Weights of a small transformer language model: MLP 2560 GELU.
Each number is 128 + 24 x the weight over the matrix's rms, rounded and kept within 0 to 255. Layers, rows and columns count from 0.

# layer 10 MLP up, 2560x640, rms 0.0519, rows 1298-1382, columns 160-239
[[186 137 122 114 133 117 126  67 203 103 102 123 118 131 188 174 121 133 168 172  64  85  47 107 144 118 116 112  77 162 145 107 102 138 186 145 127 145 133 126 124 120 174 125 147 122 170  98 131 141  89 164 160  99 179  81 133 127 124 144 174 120 128 119  94 119 163  77 176 125 135 131 136 127 117 133 156 139 144 115]
 [112 135 118 158 146  99 103 159 128 118 128 138 135 145 128 139 121 126 124 133  87 155 154 126 133 125 143  94  89 148 125 109 109 163  99 140 115 110 142 103 132 105 149 104 143 138 138 148 148 112 102 147 105 112 141 161 141 144 140 140 125 151 159 144 142 132 122  77 153 135 122 128 122  89 121 100 157 148 181 124]
 [118 153 131 146 129 111 130 134 100 148 126 135 137 149 151 124 126 173  96  73 127 106 112 124 112  87 100 124 156 125 121 137 132 154 113 104 165 122 114 139 137 156 169 148 107 134 132 110 125 120 108  98 182 151 135 129 130 112 115 106 152 149 129 138 131 137  84 139 130 143 124 110  73 136 122 169 114 119 101 154]
 [182  51 128 160 122  93 174 129 147  83 145  87 154 133 152 122 113 188 186 127 140 121 100 143 144 149 118 179 104  90 118 140 133 147 135 130 144 110 144 129 140 126 161 104 136 109 144  85 153 130 141 170 127 121 166  86 160 129 184 174 143 115 125 140 126 124 105 114 183 135 181 101 146 130 108 113 170 148 146 146]
 [ 92 136 107 125 150 140 114 124  95  91 104  91 140 137 193 202  97 126 105  84 121 152  93 128 120 141 146 106 113 139 103 154 121  88 136  81 136 128 118 113 162 150 132 123 166 114 118 108 110 170 126 132 108 122 169  89  89 120 103 135 152 144 107 133 157 146 161 140 139 111 179  97 111 118 141 156 151 124 124 131]
 [110  95 143 102  87 133 131 141 124 152 153 129 174 125 178 121  91 130 143 133 103 123 122 138  87 147 146 148 151 150  94  75 131 111 128 137 161  85 133 145 103 161 153 135 127 148 105 174 164 119 114 105 144 171 164 128  84 135  86 103 151 122 129 150  77 113  92 116 151 128  94 111 110 128 150 163 143 146 118  97]
 [144 146 127 144 122 147 143 131 175 119 135 146 115 154  79 114 117 158 103 139 149 149 105 130 116 109 138 130 107 159 106 130 152 107 108 126 116 120 117 156 193 162 136 116  94 119 140  46 170 148 114 159 169 128 153 159 144  87 128 153 110 143 126 108 161  94 173 169 147 130 134 108 134 160 151 113 164 131 170 100]
 [125  96 101 137 114 161 149 149 125 153 123 154 151 169 111 109 166 144 119 149 135  80 114  72 147  71 168 131 119 127  83 118 113 126 113 115 150 149 165 129 162 114 151 176  93 152 165 164 157 150 106 136 149 120 159  64 121 107 202 145 137 123 107 118 120 138 122 100 184 133 108 148 139 132 115 102 130 137 112 111]
 [148 146 166 115 121 151 126 119 153  96  94  81 126 135 170 187 112 150 158  69 100 136 156 140 151 144  86 125 148 129 139 154 107 108 148 121 121 141 112  82 113 131 136 134  99 149 129 152 138 134 115 117  95 128 153 146 123 100 144  75 151 161 128  98 106 130 118  98 165  99 106 131 113 135  95  96 145  96 131 136]
 [124 119 180  95 159 143 118 124 133 128 167  78 166 163 172 162 127 132 172 112 108 146 113  88 120 128  55 124 147 133  88 105 110  97 148 124 112 115 123  88 136 129  98 159 104 115 155 117 128 155 104 161 153 111 159 121 126 147 119 146 182 113 141 133 138 164 105  88 151 135 170 123  73 131  77  63 180 126 148 158]
 [117 142 133 151 110 140 137 126 109 146 105 155  91 145 167 104  98 149 153 117 135 143 109 150 156 137 126 127 100 169 197 168 102 103 158 162 106  97 176  77 147 181 125 106 130 124 100 146 129 127 120 134 101 147 138 122 138 140 140 143 174 164 137 112  92 192 133 110 156 133 147  90 134 146  99 145 139 175 138 124]
 [127 103 161 176 125 159 185 165 144 187 120 124 146 171 142 129 130 106 118 118 142  96 125 113 168  91 121 113 132  93 109 110  97 146 118 136 107 120 146 128 134 152 155 106 100 158 113 132 163 164 128 161 113 107 135 116 107 128 165 151 115 138 100 144 113 118 130 168 163 107 148 124 107 159 160 113 141  63 160 162]
 [125 123  92 148 134 120 113 125 138  84 141 104 163 133 165 133 141 147 127 104 137 130  94 130 142 119 105 131 120 114 134 150 108 133 138 114 161 134 114 147 173 134 142 118 154 136 131 154 129 143  84 122  98 109 142 132 124 112 108 124 147  90 109 142 139 131 120 147 188 123 123 124 108  93 146  90 128 137 105 149]
 [117 133  81 131 150 156 105 128 164 166 104 147 124 125 120 188 121 172 111 151  52 129 136 139 152 122  97 176 133 135 110 121 171 135 154 137 140  83 132 138 135 177 143 114 130 130 105 113 124 137 126 131 154 129 149 137 116 150 154 127 156 145 142 158 130 141 121  85 165 127 126 114 131 123 117 110 121 163 123 103]
 [109 125 131 142 170 136 139  99 115 132 143 150 164 126 146 131  63 112 178 118 143 131 143 156  93 115 148 151 123  95  94 130 112 171 149  79 120 162 107 116 134 147 151 130 118 149 166 173 102 107 103 135 141  97 158 138 115 152 148 144 113 146 116  96 123 125 146 106 165 130 118 139 125 149 109 106 134 121 104 167]
 [171 113 175 110 159  75 123 174 120  81 153 136 148 132 188 138 107 105 137 144 147 113 136  71 151 108 143 153 106 153 124 159 150 151 170 176 152  98 121  97 150  81 113 115 130 143 142 112 119 178 132 104 142 139 133 117 144 165 121 129 152 103 148 121 129 113 153 130 127 183 122 121 119  98 169 129 126 159  88 116]
 [124 132 166 164  78 154 165 103 166 120 117 127 131 150 170 131  76 152 131 120  77 116 130  98 179 143 149 124 111 133 164 106 164 134  89 146 147  80 113 132 164 149 129  98 104 176 132 114 163 124 116 160 130 155 158  99  71 157 175 141 135  92 107 128 105 153 162 123 137 125 115 102 149 157 134 109 110 132 107 160]
 [125 101 164 152 139 104 120 117  94 133 171 132 130 134 165 166 124 157  71 132 119 119 161 137 200 109 160 102 137 149 104  96 113 172 152 160 161 144 147  87 146 118 152 131 148 102 140  90 137 103  88 125 120 102 146 132 141  85 128 108 143 104 124 126 136 185 134 140 111 101 140  88  75  85 145 121 110 128 205 114]
 [166  87 121 182 103 149 134 162 179  96 100  97 157 161 180 147 125 153 142 123 140 161 123 121 110  86 118 159 102 118 132 154 122 115 157  98 103 121 154  99 119 153 135 124 110 159 122  93  98 105 107 105 108 106 144 127 178 164 123  90 164 139  93  89  96 130 161 123 134 130 125 157 156 155 151 163 131 144 134 160]
 [140 162 119 112 177 127 115 133 136  84 135 142 105 149 146 150  95 163 128 103 110 101 121 142 120 134 126 152 132 116 115 120 156 125  74 129 171 132 107 121 139 114 138 117 107 137 146 143 134 103 133 150 145 101 190 106 129  97 155 159 146 174 179 128 104 101 118  99 150 128 180 189  93 111 112  89 100 132  99  94]
 [172  91 171 153 135 138 127 134 165 101 126 171 133 150 168 170  97 144 139 153  95 105 165 114 159 115 122 144 109  98 109 104  97 134 234 172 162 117  96 119 115 110 103 146 103 122 102  85 125 134 128 124 121  91 139 119 173  86 121  86 173 119 146 131 134 139  92  94 125 131 149 118 131 157 132 132 118 120 154 137]
 [135  95 140 142 105 124 108 140 120 104  97 102 123 150 114 136 100 122 139 136  85 152  95 125 105 113 127 125 159 128 156 104 143 143 117 108 121 146  93 102 111 115 168 114 140 133 123 125 148 139 103 135  96  91 128 123 157 133 137 176 136 158  88 100 106 147 114 118 155 132 123 109 132 133 121  90  94 126 157 126]
 [ 77 123 172 169 135 156  95 143 105 135 115 145 105 153 133 104  91 133 128 126 123 116  62 136 106 150 107 147 171 128 129 139 146 200 109 126 136 131 107  87 131 160 136 141 116 144 145 112 113  88 119 138  82  88 130 116 164 107 133 128 101 142 140 123 140 132 181 141 140 144 144 162 118 145 193 111 146 136 106 134]
 [152  95 113 111 122 134 106 103 132 117 144 143 140 116 165 123 146 150 125 126 139 111 125 114  98 134 111 138 114  65 160 154 142 108 159 122  91 130 113 145 128 155  96 138 134 152 107 109  84 109 120 139  96 118 138 121 109 125  98 130 148 135 128 146 119 111 116 132 149  99 177  97 123 134 136 112 135 137 120 148]
 [119  86 112 144 181 158 167 128 149 128 103 146  85 113 145 110 133 202 100  99 122 128  93 157 148 119 132 135 125 136 146 113 117 113 174 148 121 109  80 101 137 131 104 129 133 127 105 142 131 107 183 157 154 157 127 159 134 158 136 102 104  97 118 144 144 117 137 135 119 139 103 138 149 143 137 144 157 113 141  88]
 [159 106 154 104 171 137 122 137 151 198 115  97 129 144 164 189  88 150 122 147 133 112  67 130 100 121 139 141 140 163  96  96 113 130 156 136 148 135 119 137 142 142 186 126  93 175 115 119 141 178  90 138 174 182 146 106 119 148 183 118 114 134 194 131 167 133 128 133 139  95 124 105 157 145 133 174 158 142 147 127]
 [120 139 145 106 135 120 105 148 147 111  95 116 117 133 138 131 140 120 116 144 118 113  76 158 137 100 122 139 127 133 121 125 113 126 144 126 123 162 135 124 186 167 100 121 125 118 111 104 104 148 153 153 150 122 129  81 170 151 105 111 189 119 163 136 121 126 134 122 168 124  96 123 124 141 130 118 115 128 168 117]
 [104 129 112 108 141 142 144 139 117  98 141 100 154 116 100 137 112 146 145  95 120 111 118  86 110 122 146 113 137 149 149 104 148 135 140 124 123 180 113 165 117 139 180 132 113 135 122 137 130 124 131 135 119 148 121 160 151 127  95 140 193 175 125 142 114 159  95 116 126 137 147 134  73 123 113 152 130 132 132 136]
 [135 109 172 142 115 133 136 110 114  88 129 108 123  90 136 142 165 165 122  96 152 129 143 144 148 131 154 128 134  92 120 121 153 132 119 100 117 141 131 111 126 160 136 155 167 145 164 106 105 137  82 135 156 132 156 105 115 110 152 104 132 167 111  70 109 127 145 135 136 118 162 123  94 141 132 105 144 122 124 166]
 [140 132 157 133 124 105 115 136 158 173 121 138 139  80 144 149  95 141 160  87 144 123 111  88 131 104 113 116 108  96 120 117 124 126 163 135 128 131  92 132 134 163 119 128  98 130 107 123 156 121  83 127 117 131 124 125  80 139 158 147 156 131 148 155 145 130 115 112 148 131  95 167 158 125 113 150 142 129 163 145]
 [118 127 101 157  98 149 136 139  79  97 115 113 137 123 161 166 149 112  87 136 114 143 128 117 138 126  68 165  63 136 142  84  97 179 127 144 148 117 101 143 171 103 119 139 100 143 130 155 125  95  87 105 127  81 130 150 168 107 172  88 114 159 122 135 135 151  96 154 162  75  76 128 152 124 128 125 141 154 153 158]
 [116 113 133 126  94 101 146 144  96 115 115 123 155  80  78 119 140 119  80 180 110 128 148 140 104 111 103 153  96 130 164 124 124  99 176  94 114 107 161 124 172 103 139 150 164 137 136 156 132  91 109 161 116 104 136  93 142 162 142  95 109 139  91 151 118 129  87 106 133 127 113 106 163 113 134 120 107 156 124 115]
 [139  85 165 137 123 133 160 110 112  89 106 170 111 150 131 148 107 121 143 124  91 127 108 101 134 105 165 155 118 145 128 160 119 121 119 129  71 145 128 142 159 125 123 140 150 148 120 148 100 120 156 135 114 106 153 130  98  89 157 151 151 124 109 158 102 128 105 136 158 110 170 106  90 153 105 109 170 134 112 141]
 [ 91 127  89 164 109  95 148 113 105 155 119 109 164 146 136 103 132 144 143 140 115 163 118 129 125 152  97 120 135 139 152 119 110 158 117 140 153 144 109 135 132 171 161 121  97 140 130 129 113 101 153 114 108 146 143 133 134 104 120 111 151 117 115 175 157 139 136 125  91 106 131 118 138 139 141 145 143 108 130 121]
 [135 144 124  95 113 102 123  75 104 106 130 102 122  79 152 121 141 113 124 143 155 131 132 114 113 110 139 105 111 156 113 105 123 121  83 156 110 161 138 142 119 137 124 140 121 106 111 115 141 138 103 120 139 134 139 109 121 122 156 166 147 157 131 130 115 113  99 125 131 194 164 101  78 177 149 106 135 117 131 112]
 [161 150 132 117 118 115 155 119 120 102 114 115 127 146 151 119 112 133 127 166  95 149 147 115 145 123 120 135 144 142 143 150 124 121 142 122 143  94 121 140 135 135  94  98  75 115 124 115  97 150 121 153 137 131 159 109 127 124 104 140 135 131 115 109 142 164 168 104 119 110 127 131 126 116 145 135 139 158 115  95]
 [112 161 112 178 115 132  81 173 136 111 135 143  99 115 129 122 118 178 112 123 127 146  99 132 124 144  93 145 153 126 146 108  87 144 105 134 129 143 110 140 135 127 121 139 127 121  95 128 121 144  65 159 126  82 128 101 120 141 137  83 158 119 108 120  83 149 142 107 135  97  99 131 147 125  88 141 131 134 173 114]
 [155 144 145 143 118 136 165 112 119 153 158 149 120 137 145 185 131 176 120 152  97  90 130 131 136 120 135 172 104 120 111 132 119 131 109 162 107 138 170 120  92 139 194 102 165 159 126 157 112 146 174 143 154 103 170 127 100 120 132 111 115 100  97 110 119 150 130 121 114 174 112  89 146 137  73  83  97 104 169 138]
 [167 124 111 133 111 168 112 126 135 125  99 107 152 141 119 136 125 167 118 135  87 123 152 137 115 129 117 143 139 153 135 136 114  96 169  89 137 133 107 118 120 161 123 137 133 158 134 118 108 150 104 149 121 154 140 128 133 142 114 121 165 106 107 128 132 132 127 133 159 133 158 174  70 182 127  91 135 142 129 113]
 [150 126 111 121 133 170 141 163 108 102 159 152 124 114 103 109 112 175 121 134 125  85 109 134 100 127 151 135 167 114 116 175 127 129 105 135 135 103 131 131 125 122 114 119 120 111  91  97 157 141 125  87 128 152 158  99 112 123 154 124 120 124  81 119  90 106 166 154 156 101 128 123 148 139 135 126 134 124 110 187]
 [160  96 125 151 119 116 109 158 117  95 147 142 114 199 156 168 132 106 167  71  70 137 127  86 107 139 140 195 106 114 174 109 116 165 145 157 135 139 125 126 151 122 114 134 127 129 107 123  75 182 118  88 153  74 139  80 140 115 137  73 138 118 116  56 120 134 138 115  88 140 133 171 124  98 105 131 133 141 156 170]
 [166 114 119 168  85  98 134 131  99 117 130 141 123  71 140 129 100  70 122 106  70 131 117 135 140 112  90  99 148 140 131 128 128 193 162 139 190 161 120 143 116 146 161 118 123 121 114 145 111 132 135 104 172  95 132 130 110 132 143 152 148 119 150 145 117 159 111 106 171 146 107 100 129 155 123 117 122 119 124 154]
 [109 102 184 139 113 133  96 120 171 120 158  91 120 104 109 180 125 124 131 173 103 171 162 115 133  74 132 146 119 103 132 144 105 133 101 124 161  70 141 122 126 131 100 140 117 139 155 131 160 107 127 167 129 120 141 146 120 136 125 133 144 145  78 135 118 171 103  91 111 129 113 106 114 127  90 139 141 164 147 116]
 [117  96  97 132 118 120 140 118 143 127 149 133 159 134  97  91 106 154  94 136 116  73 142 119 105 145 162 106 126 133 127  58 177 133 154 102 127 142 107 156 158 131 161 121 117 108 122 134 197  84  75 130 147  78 112 140 144 126 134 112 150 129 132 121 142 109 133 132 117 148 132 143  82 183 135  91 139 141 147 169]
 [138 124 131 127 145 123 175 152 148 160  65 125  96 114 122 136 156 139 118 105  95 127 141 154 165 141 118 110 125 159  86 117  84 102 133 152  73 148 154 156 155  92  82 105  79 106 139 104 120 180 113 121 143 130 149 106 117 134 100  98  88  68 193 102 144 102 131 174 115 203 188 118 117 171 124 158 142 129 158 150]
 [134 110 130 118 101 113 154 120 139 112  99 103 104  89 192  98 141  64 128  99 142 128 151 127 112 139 115 125 128 145 125 118 135 142 145 138  95 168  99 126 131 159 100 100 102 109 108 130 124 146 110 149 143 110 147 133 166 163  88  91 124 164 153 103 117 124 137 183 176 138 160 148 139 116 117 118 103 136 113 162]
 [128 126  99 133 124 152 121 120 102 128 153 116 153  97 159 134  94 119 142 127 126 143  90 101 142 127 128  94 115 143 136 130 141 148 166 141 107 132  78  89 109 133 147 117  97  97 102 102 155  98 127  80 129 144 125  88 122 126 122 107 125 144 138 120 118 128 132 137 106 124 132 111 107 129 128 117 165 135 119 144]
 [149  88 107 163 149  77 128 144 106 140 115 147 129 148 119 134 167 168 122  83 137 106 165 116 170 117 128 156 111 100 122 136 192  90 101 108 149 122 175  95 166 124 103 118 119 168 119  99 158 135 134 141 127 150 134 151  99 118 108 105 157 117 138 129 163 166  74 107 131 124 147 106 116 151 159 130 120 118 149 119]
 [148 108 161 134 162 130 116 146 124 130 183 141 133 124 157 135 128 143 164 139 109 154  98 116 105 104 149 139 161 129 144 138 122 133 200 111 135 127 125 125 124 141 142 125 105 158 130 115 143 135 124 201 123 115 136  84 121  88  92 152 157  90 151 162 120 122 140 111 130 157 145 146 120 158 124 134 171 135 126 126]
 [165 135 146  94 160 140 124 121 120 151 133 124 104  99 153 169 110 135  95 125 140 129  83 115 112 117 127 149 132 150  92 156 118 152 160 175 116 107 126 109  90 151 120 125  87 106 141 101  77 148 107 142 111 114 146 145  84 122 151  77 127  99 144 142 159 106 147 155 116 103  96 172 163 182 127 139 155 105 139 123]
 [119 114 159 139 105 142 114 117 120 125 174  53 121 133 141 148 101 173 117 148 143 160 116 110 162 146 119 177 117 137 135 121 167 149 127 133 152 159 115 109 110 134 178 109 112 114 158 118 132 143 118  98 146 116 121 128 128 140 112 129  94 130 130 116 145 122 119 164 137 162  74  94 103 131 141 134  91 122 195 151]
 [ 73 113 136 141 144 147  98  90 101 173 104 155 155 140 173 127 140 139 136 120 124 141 130 116 100 101 111 151  88 105 117 120 143 146 160 161 120 106 114 105 131 141 108 136 151 140 131 127 152 121  78 131 120  61 133 115 118 111 152  83 138 118 129 185 169  92 109 133 147 137 154 114 148 113 143 139  84 157 110 128]
 [150 112  91 122 117  93 168 178 163 124 103 107  54 143 150 142 129 106  91 146 130 113 152 152 125 167 128 140  90 156 139 109 136 109 164 130 119 119 152 174 144 122 101 111 146 144 129 128 140 121 156 135 176 147 138 104 130 133 120 117 138 126 180 171  88 116  86 127 125 178 145 138 122 103 143 145 139 149  96 118]
 [133 156 124 153 161 120 122 116 154 155  69 154  81 118 133 120 144 129 186 131 128 148 102  91  90  64 118 112 137 187 158 150 102 136 164 146  77 191  97 136  72 121 133 146 143 149 143  99 121 116 106 118 155 129 145 104  91 101 118  98 128 122 119  80 137 112 134 131 141 148 157 120 113 157 117 113 130 148 167 110]
 [117 130 127 117 118 106 147 151 131 116  90 119 106 166 139 149 156 118 102 152 128 150 164 113  99 113 117 120 143 105 195 173 145 142 137  87 128 142 129 122  79 113 150 131 165 128  89 107 135 129 123 129 133 157 131 107 121 103 109  66 102  88 161 131 131 143  88  93 106 119 120 164 120 123 128 120 119 128 123 114]
 [ 90 149 115  97 145 136 131 127  96 162 106 130 159 122 125 107 147 113 119 110 131 153 135 103 163 130 145 111 145 100 123 100 102 136 135 149 148 122  88 127 123 122 153 127 138 125 146 137 154 131 110  96  98 150 144 165 109 116 134  87 177 138 103 164 121 115 139 145 145 123 120 112  94 169 108 143 142 111 152 150]
 [155  96 114 157 117  90  93 100 139 142 120 132 104 180 128 132 122 165 150 137 139  87 157 122 113 103  93 120 146 140 128 126 102 121 146 116  69 126 130 115 153 141 124 147 175 177 143 117 124 132 135 112 136 121 123 150 111 180  99 133 156 112 156  97 120 106 144 152 157 109  84 132 137 124  89 165 119 124  97 153]
 [165 150  92 153 152 125 102 130 164 104 164 103 139 131 133 119 154 161  88 137 155  96 154  99 137  64 109 140 148 151 125 190 140 148 154  86 160 132 120 123 114 147 157 121 159 110 120 120 105 161 128 134 171 124 132 127 178 135 129 114 152 157 166 126 106 139 120  97 150 163 131 129 121 124 146  79 142 147 176 145]
 [ 94 125 120 118 111 136  90 115 147  91 110 147 123 139 132 124 139 159 144 120 150 160 121 142 124 136 156 115 134 126 145 129 158 132 125 115 160 143 148 100 152 169 131 164 104 109 124 158 148 143 131 143 135  68 139 111 123 165 117 154 148 141 138 125 159 140 121 123 118 112 120  91 103 115 136  92 178  79  95 149]
 [114 115 130 149 132 120 169 153 105 139  94 132 137 134 156 118 154 147 131 119 149 120 138 146 139 144  94 102 122 130  76 133 114 111 144 127 157 123 121 125 150 131 125 122 137 131 136 148 128 158 115  83 132 131 139 100 148  81 132 120 120 122 147 126 141 144 124 140  85 129 103 102  96  91  95 113 133 156 126 122]
 [ 76  84 144 158 106 135 144 116  98 149 113 140 138 142 135 127 126 142 138  98 105 102 153 143 160 137 150  94 149 150  93 112 110 118 137 109 182 162 123 143 150 138 166  84 106 132 129 134 135 116 112 104 129 146 154  84  89 124 202 148 141 114 122 115 161 134 100 126 133  84 145  89 159 150 143 130 131 121 159 143]
 [ 88 142 145 121  66 112 127 143 150 110 150 110 135 120 149 133 110 118  92 157  90  79 127 138 130 127 110 118 142 139 108 104 175 122 141 134 108 102 139 151 119 159 134 108 137 141 104 151 139 158 132  68 124 151 131 139 100 128 142 132 111 146 111 133 162 115 127  92 139 119 126 105  57 155 159  95  99  98 137 110]
 [142 113 113 132  92 137 150 140 167 136 153 155 169 122 136 107 146 116 131 168 126  96 131 130 182  95 150 110 153 153 130 150 102 128 104 138 142 129 167 166 130 143 191 166 151 130 113 178 147 169 105 161 130 162 120  81 134  85 120 145 172 117 136 129 162  91 152  88 112  68 165 160 166 174 104 105 146 113 121  96]
 [164 128 128 134 113 126 151 160  84 107 116 104 129 163 172 153 112 152 150  87 122 108 143 116 115 138 132 137 135 135 107 137 119 110 175 132 175 130  99 117 118 123 148  98 128 118 145 107 100 121 135 151 152 121 122 126 132 100 119 153 124 158 125 195 113 143 122 133 152 121 144 113 124 106 112 134 133 150 158 123]
 [144 124 107 126  77 146 179 148 155 142 111 147  74 135 147 106 119 110 122 156 106  39 111 162 124 115 125 111 137 140 150 146 162  92 106 117 174 118 151 148 147 157 214 176 161 125 112 148 145 152 154 161 143 151 151 122 160  76 110 129 147 145 153 151 129 182 140 128 108 132 171 112 161 141 133 110 143 189 141 167]
 [ 95 144 126 102 110 142 126 137 131 144  96 101 112 159 175 155 154 118 140 134 134 166 111 110 116 152 123 158 117 107 113 111 165 137 165  78 104 135 122  99 132 123 128 132 120 104 107  89 123 135 129 151 165 158 145  98 129 116 154 145 171 143 126 152 133 144 119 116 158 111 115 138 109 129 138 110 104 132 110 138]
 [169  95 130  99 141 112 123 118 122 129 114 121 154 127 147 140 155 128 121 112 134 162 134 146 141 120 114 149 144 128 135 128 117 131 101 132 187 132 178 129 120 157  92 130 142 152  81 158 100 150 134 111 176 140 144 131  89 144 100 140 121  92 141 117 157 162 122 129 123 176 123 106  86  91 137 140 115 146 111 150]
 [133  88 124 112 122 145 152 150 170 213 127 129 106 130 153 125 107 136 121 101 115 139 139 117 106 101 148 138 115 131 111 102 130 149 150 146 150 135 127 150 147 106 153  69 125 124  90 119 134 177 139 156  96 150 133 122 124 112 137  89  89 112 178 129  91 134 140 134 141 124 137 120 166 133 121 151 101 115 126  68]
 [117 157  95 131 134 184 157 136 136 114 130  88  65 135 109 140 139 160  88 131 146 175 153 144  99  88 136 148 117 124 144 100 140 165 104 153 161 139 115 100 133 177 162 122 137 134 126 138 130 122  99  81 194  99 136  86 118 159 126 148 169 117 100 135 137 131 111 139 145 161 118 148  96 123  87  95 162 118 168 143]
 [140 129 137 141 155 111 178 147  90 112 141 126 175 176 178 157 152 137 113 129 135 105 146  84 130  81 118 108 154 149 128  87 160 130 145 112 156 140 119  93 131 127 146 128 132 122 111 109 115 158 154 132 114 136 148 135 113 153 115 112 151 136 156 104  94 156 132 121 150 134 157  95  71 130 135  72 130 116 120 141]
 [124 156  94 143 111 120 103 138  97 177 117 121 106 101 142 181 153 115 151 130 119 116  87 123  86 103 126 130  52 129 155 117 137 148 126 154 149 148 152  83 141 127 116 117 135 184 125 143 204 127  56  88 137  89 172 157 157 116 146 154 159 166 154 144 120 161 136 112 160 132 128 104 123  81 116 157 153 158 182 129]
 [128 117 102 139 180 149 136 158 156 137 138 130 104 168 135 134  98  96 120 116 112  94 154 118 122 130 151 173 137 181 114 147 148 148 150 100 147 152 122 142 131 145 158 122  93 115 148 134 113 139 127 135 150 154 135  99 193 123 104 122 146 109 113 118 124 108 178 147 119 131 115 141  90 164 114 121 119 108 117 101]
 [ 95 150 136 143 135 148  70 141 152 141 124 103  65  96 158 155 153 129 137  99 138 126 136 130 100  88 117 127 107 143 145 115 114 135 147 171 154 138 126 106 141 138 140 154 128 154 133 154 148 108 106 108 107 156 137 123 141 126 157 154 161 142 162 119 118 117 129 132 125 142  85 136 148  81  58 125 118 177 199 119]
 [ 89 113 115 108 133 131 165  89  84 119 154 111 129 124 169 126 125 113 125  95 120 129 125 150 140  92 111 107 105 144 120 120 110 128 126 136 129 112  97 144 143 158 135 132  93 162 126  86 118 160 127 129  94 111 131 127 112 128 108 165 121 151 142 157 147 120  94 123 146 110 110 124  95 114 107 122  88 132 131 120]
 [154 108 113 136 113 148 122  99 183 107 113 112 167 181 136 168 122 109 117 134 154  78 144 108 126 120 124 125 142 135 129 142 128 140 150 178 139 141 118 143 137  95 143 100 134 125  97  69 107 143 133 138 130  89 149  83 118 127 126 130 160 123 146 115 133 117  68  66 125  93  97 150 138 137  96 171 132 150 130 114]
 [103 111 125 132 142  96 174 105 129 148 101 171 116  79 147 143 144 131 121 118 150 146 118 109 126 128 124 177 124 144 197 112 151 101 154 159 127 144 117 157 125 127 119 160 159 131 162 134  86 120 103 124 136 112 144 137  89 151 104 151 148  95 126 125 137 136 123 148 141 136 104 122 104 130 172 177 144 128 170 165]
 [158 132 129 132 134  97 131 121 110 123 119 145 118 151 157 139 139 131 144 133 133 115 130 120 108  95 124 121 102 120 118  98 149 122 112 135 155  94 133 143 173 164 148 117 128 130 136 152 125 119 105 134 119 167 150 158 120 170 130  92 125 145 143 126 143 102  80 143 147 147 137 145 145 106  97 123  87 123 129 193]
 [141 100 181 165 121 113 157 114  83 154 110 102 157  95 146 151 119 142  63 156 113  77 142 126 130 127 166 101 136 129 110 143 146 122 157 110 157 161  97 124 145 150 148 108  72 167 138 105 155 129  92  81 124 119 135 167 109 117 129 167 139 121 135 147 164 147 103  92 153 121 117 108 127 114 107 160 128 146 138 175]
 [136 103 130 155 125 145 134 122 146  95 136 133 155 130 142 116 129 118 118 124  85 137 117 134 141 115 145 144 130 108 125 161 145 127 154  96 139 170 147 120 101 154 104 130 144 126 160 163 141 160 105 109 113 138 114 151 123 133 151 138 105 131 135 125 108 157 150 115 122 115 122 137 104 140 149 107 112 145 135 141]
 [125  89 159 124 129  76 143 137 156 116 129 128 155 104 155 129 138 139 123 153 140 143 157 137 159 140 144 146 119  96 136 149 130 158 176 117 166 113 122 103  74 139 136 102 145 100 158 145 149 127  95 138 128 135 158 115  95 111 136 149 163 114 128 123  97 132 167  94  97 150 121 163 149 120 141 109 162 122 138 169]
 [105 163 113 155 149 102 132 104 119 106 183 128 123 129 141  96 150 123 108 167 152 133 178 155  97 109 120 122 116 122 125 105  88 137 134 120  92 144 115  86  83 133 119 124 124 117 154 152 102 149 129 145 144  81 149  96 150 121 105 150 169  88 133 120 111 133 144 162 190 176 144 157  74 106 134 117 139 141 121 158]
 [107 150  86 132  88 124 165 158 144 111 116 168 152 168 133 128 141 115 135 120 126 109 126 119 123  95 117 113 115 104  86 141 142 109 123 116 111 120 144 112 159 149 146  96 143 151 168 137 183 168 110  95 123 116 136  67  90 106 123 105 152 121 149 126 110  90 112 132 120 189 161 141 110 160 120 100 128 151 114 144]
 [137  87 138 112 176 103 144 165 121 131 101  98 134 123 118 135 111  97 148 137 144 120 124  88 114 116 151 129 112  95 137 111 106 141 138 127 112 156 114 183  60 137 131 158 146  98 150  93  92 135 150 109 135 113 166 119 114 124 110 140 158 157 125 137 155 131 140 111 124 155 129 130  80 107 128 117 174 148 166 149]
 [115 133 127 175 187 138 168 147 108 125 190 129  94 184 150 153 139 149  86 115 136 133 111 143 161  80 169  91 152 117 122 130 111 169 154 114 167 114 155  61 140 148 129 127 107  94 154 104 158 161 117 156 141  81 157 139  82  98 166  83 153 134 106 101 140 154 134 110 154 161 171 118 139 141 108 121 156 108 101 120]
 [192 135 161 119 101 217 131  95 119 129 144 129  90  90  99 167 103 133 108  96  97 139 155 124 159 131 126 100 125 157 156  73 123 155 141 174 137 122 144 127 134 119 187 119  88 167  63 116 142 190  81 129 127  94 142  85  97 127 165 153 119 165 146 168 143 119 105 127 132 120  87 102 114  98  83 136 165 109 136 116]]